{
  "n_head": 2,
  "norm": "layernorm",
  "norm_place": "pre",
  "init_std_down": 0.00259,
  "beta1": 0.95,
  "lr_head": 0.00593,
  "warmup_steps": 200
}
Each number is 128 + 32 x the weight over its row's rms, rounded and kept within 0 to 255. Layers, rows and columns count from 0. Numbers have three digits each. The size before them is the row's rms in percent of the matrix's.

# o: layer 5 attention output (transposed), 256x256, rms 0.0622, rows 69-93, columns 0-127
# v: layer 5 attention value, 256x256, rms 0.0735, rows 70-93, columns 0-127
o69 109:079065152064121085077081154190145109137100144116106145165083154134076132150180134119117180128127080183127103139107107100115134115123170132118170127116105022123084067114146177103166091108107137024143136103144105159121146131131086204113130202090091137130127134099096140162094126146069105129074144156113098106126082164090145130125153149146125147091144141119170098190120134117134132099132
v70 110:143124076081119151148170141148160072158155111064142151112078116077147199104125118153172140146128054116133126128098095170103162133122099147166156132103123120094111079154195125138175157131087084148194122137121229129155079098181102093113111128137096120116161092120137184129168177101156121099163098159172107150087089089109095111173116188145137170114088050158104171170132135153078114141096
o70 108:093147116149081091122161082097111136093191142135139129134143130171088053119176080096160136080120108128153110177137140096111127163127095134179102129170115147139101154133130138128112219083143116172087092100184087141164103124119134135120130162126116061183129105161175096104132092060057139099133167097092128103167128120153141127124127086160174100124089139151140076140118075142149048139136
v71 095:107113186175149115092106082106185127135183119170118119168112093110147162173102126137116138149155160102087083088134075100075087105124111099108124139132068158074095148107158148128085130135078150117117094105091130104122121134162161107186174128189076116102065158145131137129128099088081120146085123177151038116114126184123172126102171120083085123176119130165156121143188162126169120132108
o71 095:120183099104114120166128123120170077071065039102187104071128107101163088140115120080128124103107128099137024120117153099085117122125195168133163120129111126144160191159128133095173125137105130126127140151157070039133139100110124095146124078040090118192145088141065161151130118131162111091176145137098133127168104094091151147106061152127141154073169103086140146096121121142166103145151
v72 092:094136115149163120183165113162151104082111106135159159133115083160139091123099145083093127115195152109124127174153115083125067112134151125192165129154139154167125146108146127085150126141100098097115131156125138097160143086123155128119157160147090082183146119180120161133076151056128120155071167019129181120161150142067131112076045137076136096123118111121140096133165074153133094157138
o72 099:181080100122141170109131141109135141153159109185102127060071082103135213126089117134101079132101148139133174137179085104158154039165158133110097121155118082151122149131132133169082109182145093119061145125174098163110050102180114158144146112171166138164164154120136143122142130165120129099168082199136091122105158071132144159136101044080143139103161093114090128131148101137077136158175
v73 095:083157184169145153146101107145115097136128129079111119178154122116105088123127088128104068126117150156095134128115138091103045160171092112119098160110135042129137123102074163153068150138109155098143166134171150122133088228144113106109137150150122073108145135148106081191092112128152087091157129156130139169133164100092139144092122108103097177125129115190178127143156181126082096091133
o73 099:152111119176190176101172107115051128141084104137172165107133054083173185150128155103121160147161098088137151163113090132127141090096142154122152103187118121107187065142151150152183154127130122142123123108056144108100161128115155164124165110120180143205149085130114219107164109152145147139145133102126179146153151162140125184112111109106119175124152130124124092113102135129165120131144
v74 107:116129095061111107105164124144142075135140132113120127103085085136114086170090153149124161155147077071184116123159066154085136142153022106163096097144100062105144080138087138147116129100138160156151072192128123096132216137133166174138137115160130138143167159094107101072137116109055152091061123175141114136074093100091135122168170142126132130123045141105078146158132128094130094143100
o74 103:123178186205089106123065104106154114113187108054146109132198134056149103107094101095099127093112128117101149141146170101159148072105138078126091129117129149152126116116135158148124163082144092124162164116097123172185103157166130098141120164161131161084155162198103146155163090139162156186126100156073150157155121114081103114152079181121100121147151115104129142035164186136192090122142
v75 113:155145101102149118096116105105148089142138168119167112153060165109153111161177171166173133162167092125107155180119135108116077156178128054106175108147123139127129137057133063098169128108178153186112079147095168170106140129149176126084159110144192141167092148108190103129146153118150113129157136155123166138138134139104158141114140152158104098115088141091104062131161116154060143101147
o75 108:164122171092089108169094092118106141130156122089139141126150128154091109135123086146107104119127145126099156113157106133109181136112118160137090102120077154115161144182100149177132168147154122107123111125133098106179168158128086107143122154170096149124077113153127119112151164146089142124079112156114177087180122127130069115126142159147098065133155139162178177101147115139180067104112
v76 105:068146142123118157088090134124158176137132140141134174128048141118123138098092131137196139134144148095099139137119117173051110115112090159143113129174204087138165174088099104138145106160119178171117074092132138116161147167138093096119102064166096147147154168137134085060138109146068102110099116118138123194120128149080165179155130109104146112097067118137032134119144100148131090145100
o76 102:115132125069147068150116090161131129167123139082136106148086111096140129196134145104136139080104122134146172130175144085153165077096111138089104083135091109120157097130144177070070178061107109106109153151082161116104142112154120184170164119117107109157087109127117140134148118086106159137144072163088159108158127165105101102142085147170157141124142084097197117096124103047114170138115
v77 089:150140130119089093057125081111114113122084105156121139141075100062076126180117194190102160120120123130139133069094089158166103088088171122149163142160141089129098194161165167062140165055119144178113178183162121077187151142156145109170183098187136132112133130174122166092133134129110122123113083100162184129147129147062106178109152139119094090113162171158142164146114077150141139149108
o77 090:129160188152145116118128178133215145152166188122146102112191095104149189098077102079124163071111140158159131160179125144082158134140112163060174131083159163136174147121084109159150111165118116111116080126125135068145146103066089175090146099160130104134141136161106075131126114079155162137075152162091103194121131119155102123143105124103135186139076142125103128123193088104134100139098
v78 094:087194147204144122181137187115113169147129108138152121168144134130136135176113135099157106118152107087134161166165056142097181147123164106149119141167162169114121122170147190100161156127160094148072120116107135138112107176075174167102140116127063169128102091102101142150155077162106107118150130148183162087087138126101082120135157138153159186201144140159158149151095089158163081158149
o78 096:106132144067122146145149079106173135118117172178103158151135132131114146100165137095068133120074158186135121129127174123180118147093148136099095148092074120172153168107101102107119136125109112113182112190095116130105125145119084171163146160123146159138178146147099146112096090093145140111177075115083133159149084147078199078155155113083119100077120161140073123114140130174128132113169
v79 100:078155111116080151132200095114131154119093135134152142117067142199034115147099086162134118155167109131160136199105087169101108126192205148118091087149138132177198124104151104120143126152108129139076119135090155073137157118182121113144126076118150165152161125142130047064112136135126136121117083129127111106129088092102169100190126116123160145146108114146113123142095169191088104165118
o79 100:124122095114206117140078162131116074226173137134132158156117144171220125141142190139089155111070189118156206104135114119145199130115092109158098167140173072102102119132105118114144135122130095209122140151161137127099146132097121110139167175189086106112120104074114124126138107124195109124117089204141150141140141172121082134047110169149130107121135156117094124105191117148149159123169
v80 101:142107176117168119120145112073173097165107171165127212127144152128109174102162168117119150069148143057108084094125120067124174099079088169149137167161124172079107120092150118122073167118152075135110094081166143078115106119143178152104126147117083088120136129088096138198160117124104063181123183149165151076118162133139143176136117138126155100068136042132150073108139144155144147176136
o80 101:122130129144122140144123152201098147094128091126168080134150152129106097116123132178174136137110099136083128151104108169135098185102103153132166155075088148156152166123114096127155147132122158114122102151078091156157099085099109120135200146192141121159137077147093162064102146116112185106116088109153145149131145102113094078143081086139169160166123144144111182141093097088132109080111
v81 100:136125113172144197144147107149155113138151048188057145161117145102060166124148136092114196101138204102134081091161115127141173155129121109097161164159081099088184124145148130143105156153135125135137191091132177121165132083153122118111136104108094149165171098109122103176131105156081078096086202126035108178091110102177083128113122156156168155098188109144122090090107114179167167088117
o81 101:154134135124108045065138137148140136049174087111182170132151151184149127143142103165163135216145104141132080191104125079148064124088154148101126152091149190162141127145169174152164165131127146131154117135132070180097085142140110130095126130086078130120089146094118148119152144118131108114187137078168147142123128159149147093163103133152154129133097123100133159160112154121074059166145
v82 097:183198093118090106203115073125105167129140170158147106126169180145117100097184129093133130142147112153133207135141126109134141136055150118090152119128154099090122089120165166134122139158169098090155114109144126142159073148108148108140126162115159124082110097119094123172080128086176126149138147168184181133166156105167106128151039118095110132127150112169164159139134169157145128129190
o82 096:064146164119098174125145097087113131087119080107104133127135137105138070095078123200118104140113139133130126109074116142137155101171120137142127140126135173115174118180082085177097089133139135118115113126084133023131151110139071128126109176113165107141115113148150132139091099164150108144068113109174083138099155163144131174063166103087112060149114110125090108158133109122106086090123
v83 107:066121138068187146077112165095106142105146099089138137133140096154173142156125135121129158110153138131126106115133098173156183052142135082132142146137146198126097097104149173110154104085134152089174137184114175109129124009101176151095179118130166116175111145126097146077146119167144122145144191084081084062083096076105182177103142094110125127122098143181081131163126114128075083143157
o83 109:153103143164075121143143117123124161119159187151131131166109085102130081218173117146148116115046151111133138093159122165106151114145146139111103146120171112186149171095114153104124113158082105149140102068141095122178059138134106094098068131109164151048160177133126120112119085232100153117129149164125168211190144154082074071188105134134126107101142145137153119114117107129127152126076
v84 094:147117155071083057148119111196130166150149075156074183154093070095161121087123169136220165141130168156179099091169131155170121068148146127189059095135163107123112143124130136101136156051081119090139173127117098122122108095146154135180115144156158149131125119130098128114118129140093175172139112129139182116141055106161100125128147140116155058089104154104195200122177153126152157145089
o84 100:107115089119158136127112146090171091074139178081116083084085126102086134140096086111103101135101146153110164161089153156106161153127075118069185118126133119140134102134054060169151108180177121118118073168172171140154120098067094111139139093144105043094160157139134098197142152119159078103144147108098064142130203158071155138159060154142097165142148141152053159164119119111136109126051
v85 097:133104149107144161115123145121145124181111141129147137089129091085145092116100102140096124191145104155143120146069123079173077147126135141105153151131141132108129110046135091211108159146125101156092108021077098078119082139210099123107092159158127155137054147121161126125106117187132111079175092128128103111134085120156176108190087076065123154108087091111076133121133172185143135159125
o85 103:118164074077140132120132073182095106141159048125105136133101072120131118144175157138115158108173158103127124147176124103158133163157107192121148175160092169102053083137115166094159152077080146079103130115171150177151128094111153105185144085092080141161093095115159179098121142123068067097099108120130120123103127124114090174125123128123128206074103160109142195114172113137132139150126
v86 106:126110108141127172109149117153164186113178151103153161108136147118156095180139130120156169159140138129080174167099110155097157158118103121130188071133119118148151067082116103160119123144134119161126116167131102165106102118116162113122111144096168095153182099126189155192131102116080086173164157177184161121126148120123125181123087142181098184105159105097132097133116141156109108088142
o86 102:103161185143133113133081144111059109141056109116094191171160129163135080132095094101143103095139130109129083099106125113116097153118164106148140127154099129108147165148108187143111138143107177129172143146121183105115133176124071106088131094181128116147120149154138171150136180094111143101103130079104106092166173086065108103089146098128119122131091116141167134109123162112163082160078
v87 100:125173097114110162121142127113115076109143133149119102211061104139087130096069109079187121131135149124156120102093125168120121079177182124126145084136131168098132130127109108141146097099079102142134160184091155115118152159147116132143125035117132146100154145085067153070113051150103073088138160094099132140120086138167167131160124124092116125148043154174083162176227137155150091128103
o87 102:130149132133139076135140144144172086133201082163157119059211104149086082150115148114107117152103128145154119151138149073124141099159095138153084153144133051143089155125142136051113106105165141102121153082157072182140129120101102122134141132109156121142148129086139108097170093146138154084096146124100140069139177160141092138083135157073152105084126133116160136107043103128151091124093
v88 092:136088175136113143107164067102110151143157147156143144139119108184098133092112109136094086213135132202092191144154131077091090108056140081159113104147150086096072134082100168132119185091106085115067139164147163160116068150154154103151121105131157104090071076166176105146103086152190147061171174099135125126138105119110108132082112117090127094185176137154117130140088124182084085087147
o88 097:087162076146148147118155100084086111105064144165148123148181133142114114142142176025153098072106110151180171124114112067113175077098106210081146190085089098112129161202119080118136116142149171088181130150107105110125195125126125176055105204123081147098149099108115198132137142103069100121096117140136116138107141118144147141135156144111165070091116138103142134119138084122128131130122
v89 101:136055118122103154112121095190083187112164063106079129121142133112159161094103140150149089113083126145141090113100132062146077072167100112130136089077108149110159145128130173136164117110096115070080057135163127131112077082141107088203119144156155156119168150128125089145173095122137153146101159158062152136142071193083136052140066096089099105107107154080176169075131140116146184106128
o89 106:126179086125141101130144171093182079115157153153125116079124143127102169167151093113125121094180146065092073113154130128139130110231127150113162163205153088160117134160059095188140123127143142229138141146122115205077122149100142125134125088080118110130145126161099161160094162115109056145208122143170068113098139146163136135070157135117132170120117113102107137162110151164097131116120
v90 090:132111087187076132094130108143087089106124160072165182107114097069131190095077088146114158169100165100159079132146116140125122161093106108117142146176155136213112115176126088134155178140100088084068122118113199141150081118085152121081121179106155098125079048152084122140117164135161121132114102150095127119159172138136126130088120156104152084131171091133109145132054119131120119123105
o90 095:169162145104103153115120111089141178108080085154094114140077149148145103126209106091111129073157024128099119130158099127078117150152146160144149171112090096071124089086180117201091133105088137108101157116146120164092129081146155067097110061158105146137153154144174114168131113144146171105127130165177173188129103124138128101179164109117126130109087098175108098085128106060099026118141
v91 106:183108123146118118092141147138159093127156116118177135071129099074159093091160126167123136114119092145146062157131100165152084143205117151162049174155142119143089134119196149145128128156135174118164107129112139179167162097127171157112140140114135137127118097107136113047206163112116150136104081091075072159126126098154127140129112125134119117118132154134125075125179128127164132137112
o91 103:142180130149109198139084119089098156141160079049124124171098178149132157174116109134140107112147140113104167026127112121143185129109164101125144095119165145107102077113098113114118096077123060140081120139200140142133095139118096131115138072133106170118167128116062069120142106215137178114168156154069168158141128116183080155137155153141133122140147165164141148154140145151137054184141
v92 096:129199053117102105134118139113184073116164100125127157085186113104172115130147147139149124168168186091091073116130129103091197107125104192067144144104143155144138136147097141176124102173138168104157118140125136089116118167112116117137153138086127117149127090078123141120162107116133055136146087110144117137107154075154164113148081139162087081092126121123116070123074115177123132072180
o92 100:062128161154086157121126176151079146153110146140137106115174076166142121085109086131155134168134113135090177159147099156157083127120166112200109126200109149102195068078154137120135078136090133148053154095092122075092063138179133063205072122144106100131051095112134188110105165148102148165100110097185110089107176160101160143130189119100140099159118132117087146115159187083184143124110
v93 094:160118199074141093112113150132104075106111095109122091093114157140135134133209143182050101189128133147140140133131150160131104156183166127107121123130155111138096166200069134113156124124152150046154173114100096148140126098181141155164107157166161137102186136133138137140160143067154115103136150127084114206131099164157158095127141164159094103158165139114135168109085153103185135104109
o93 096:095151112160123069112177106089160138152164118153132101168159105164104129157099147094123124155121103083100112132140148105148131125088144101160115142104142157077108112166117153179096106095138148136056143152189154202114158182135132068162139121113120090120062141110151118159135150178107154144065147153126104085073125050155138151152126168082126138080129098134127082137127139148106120097141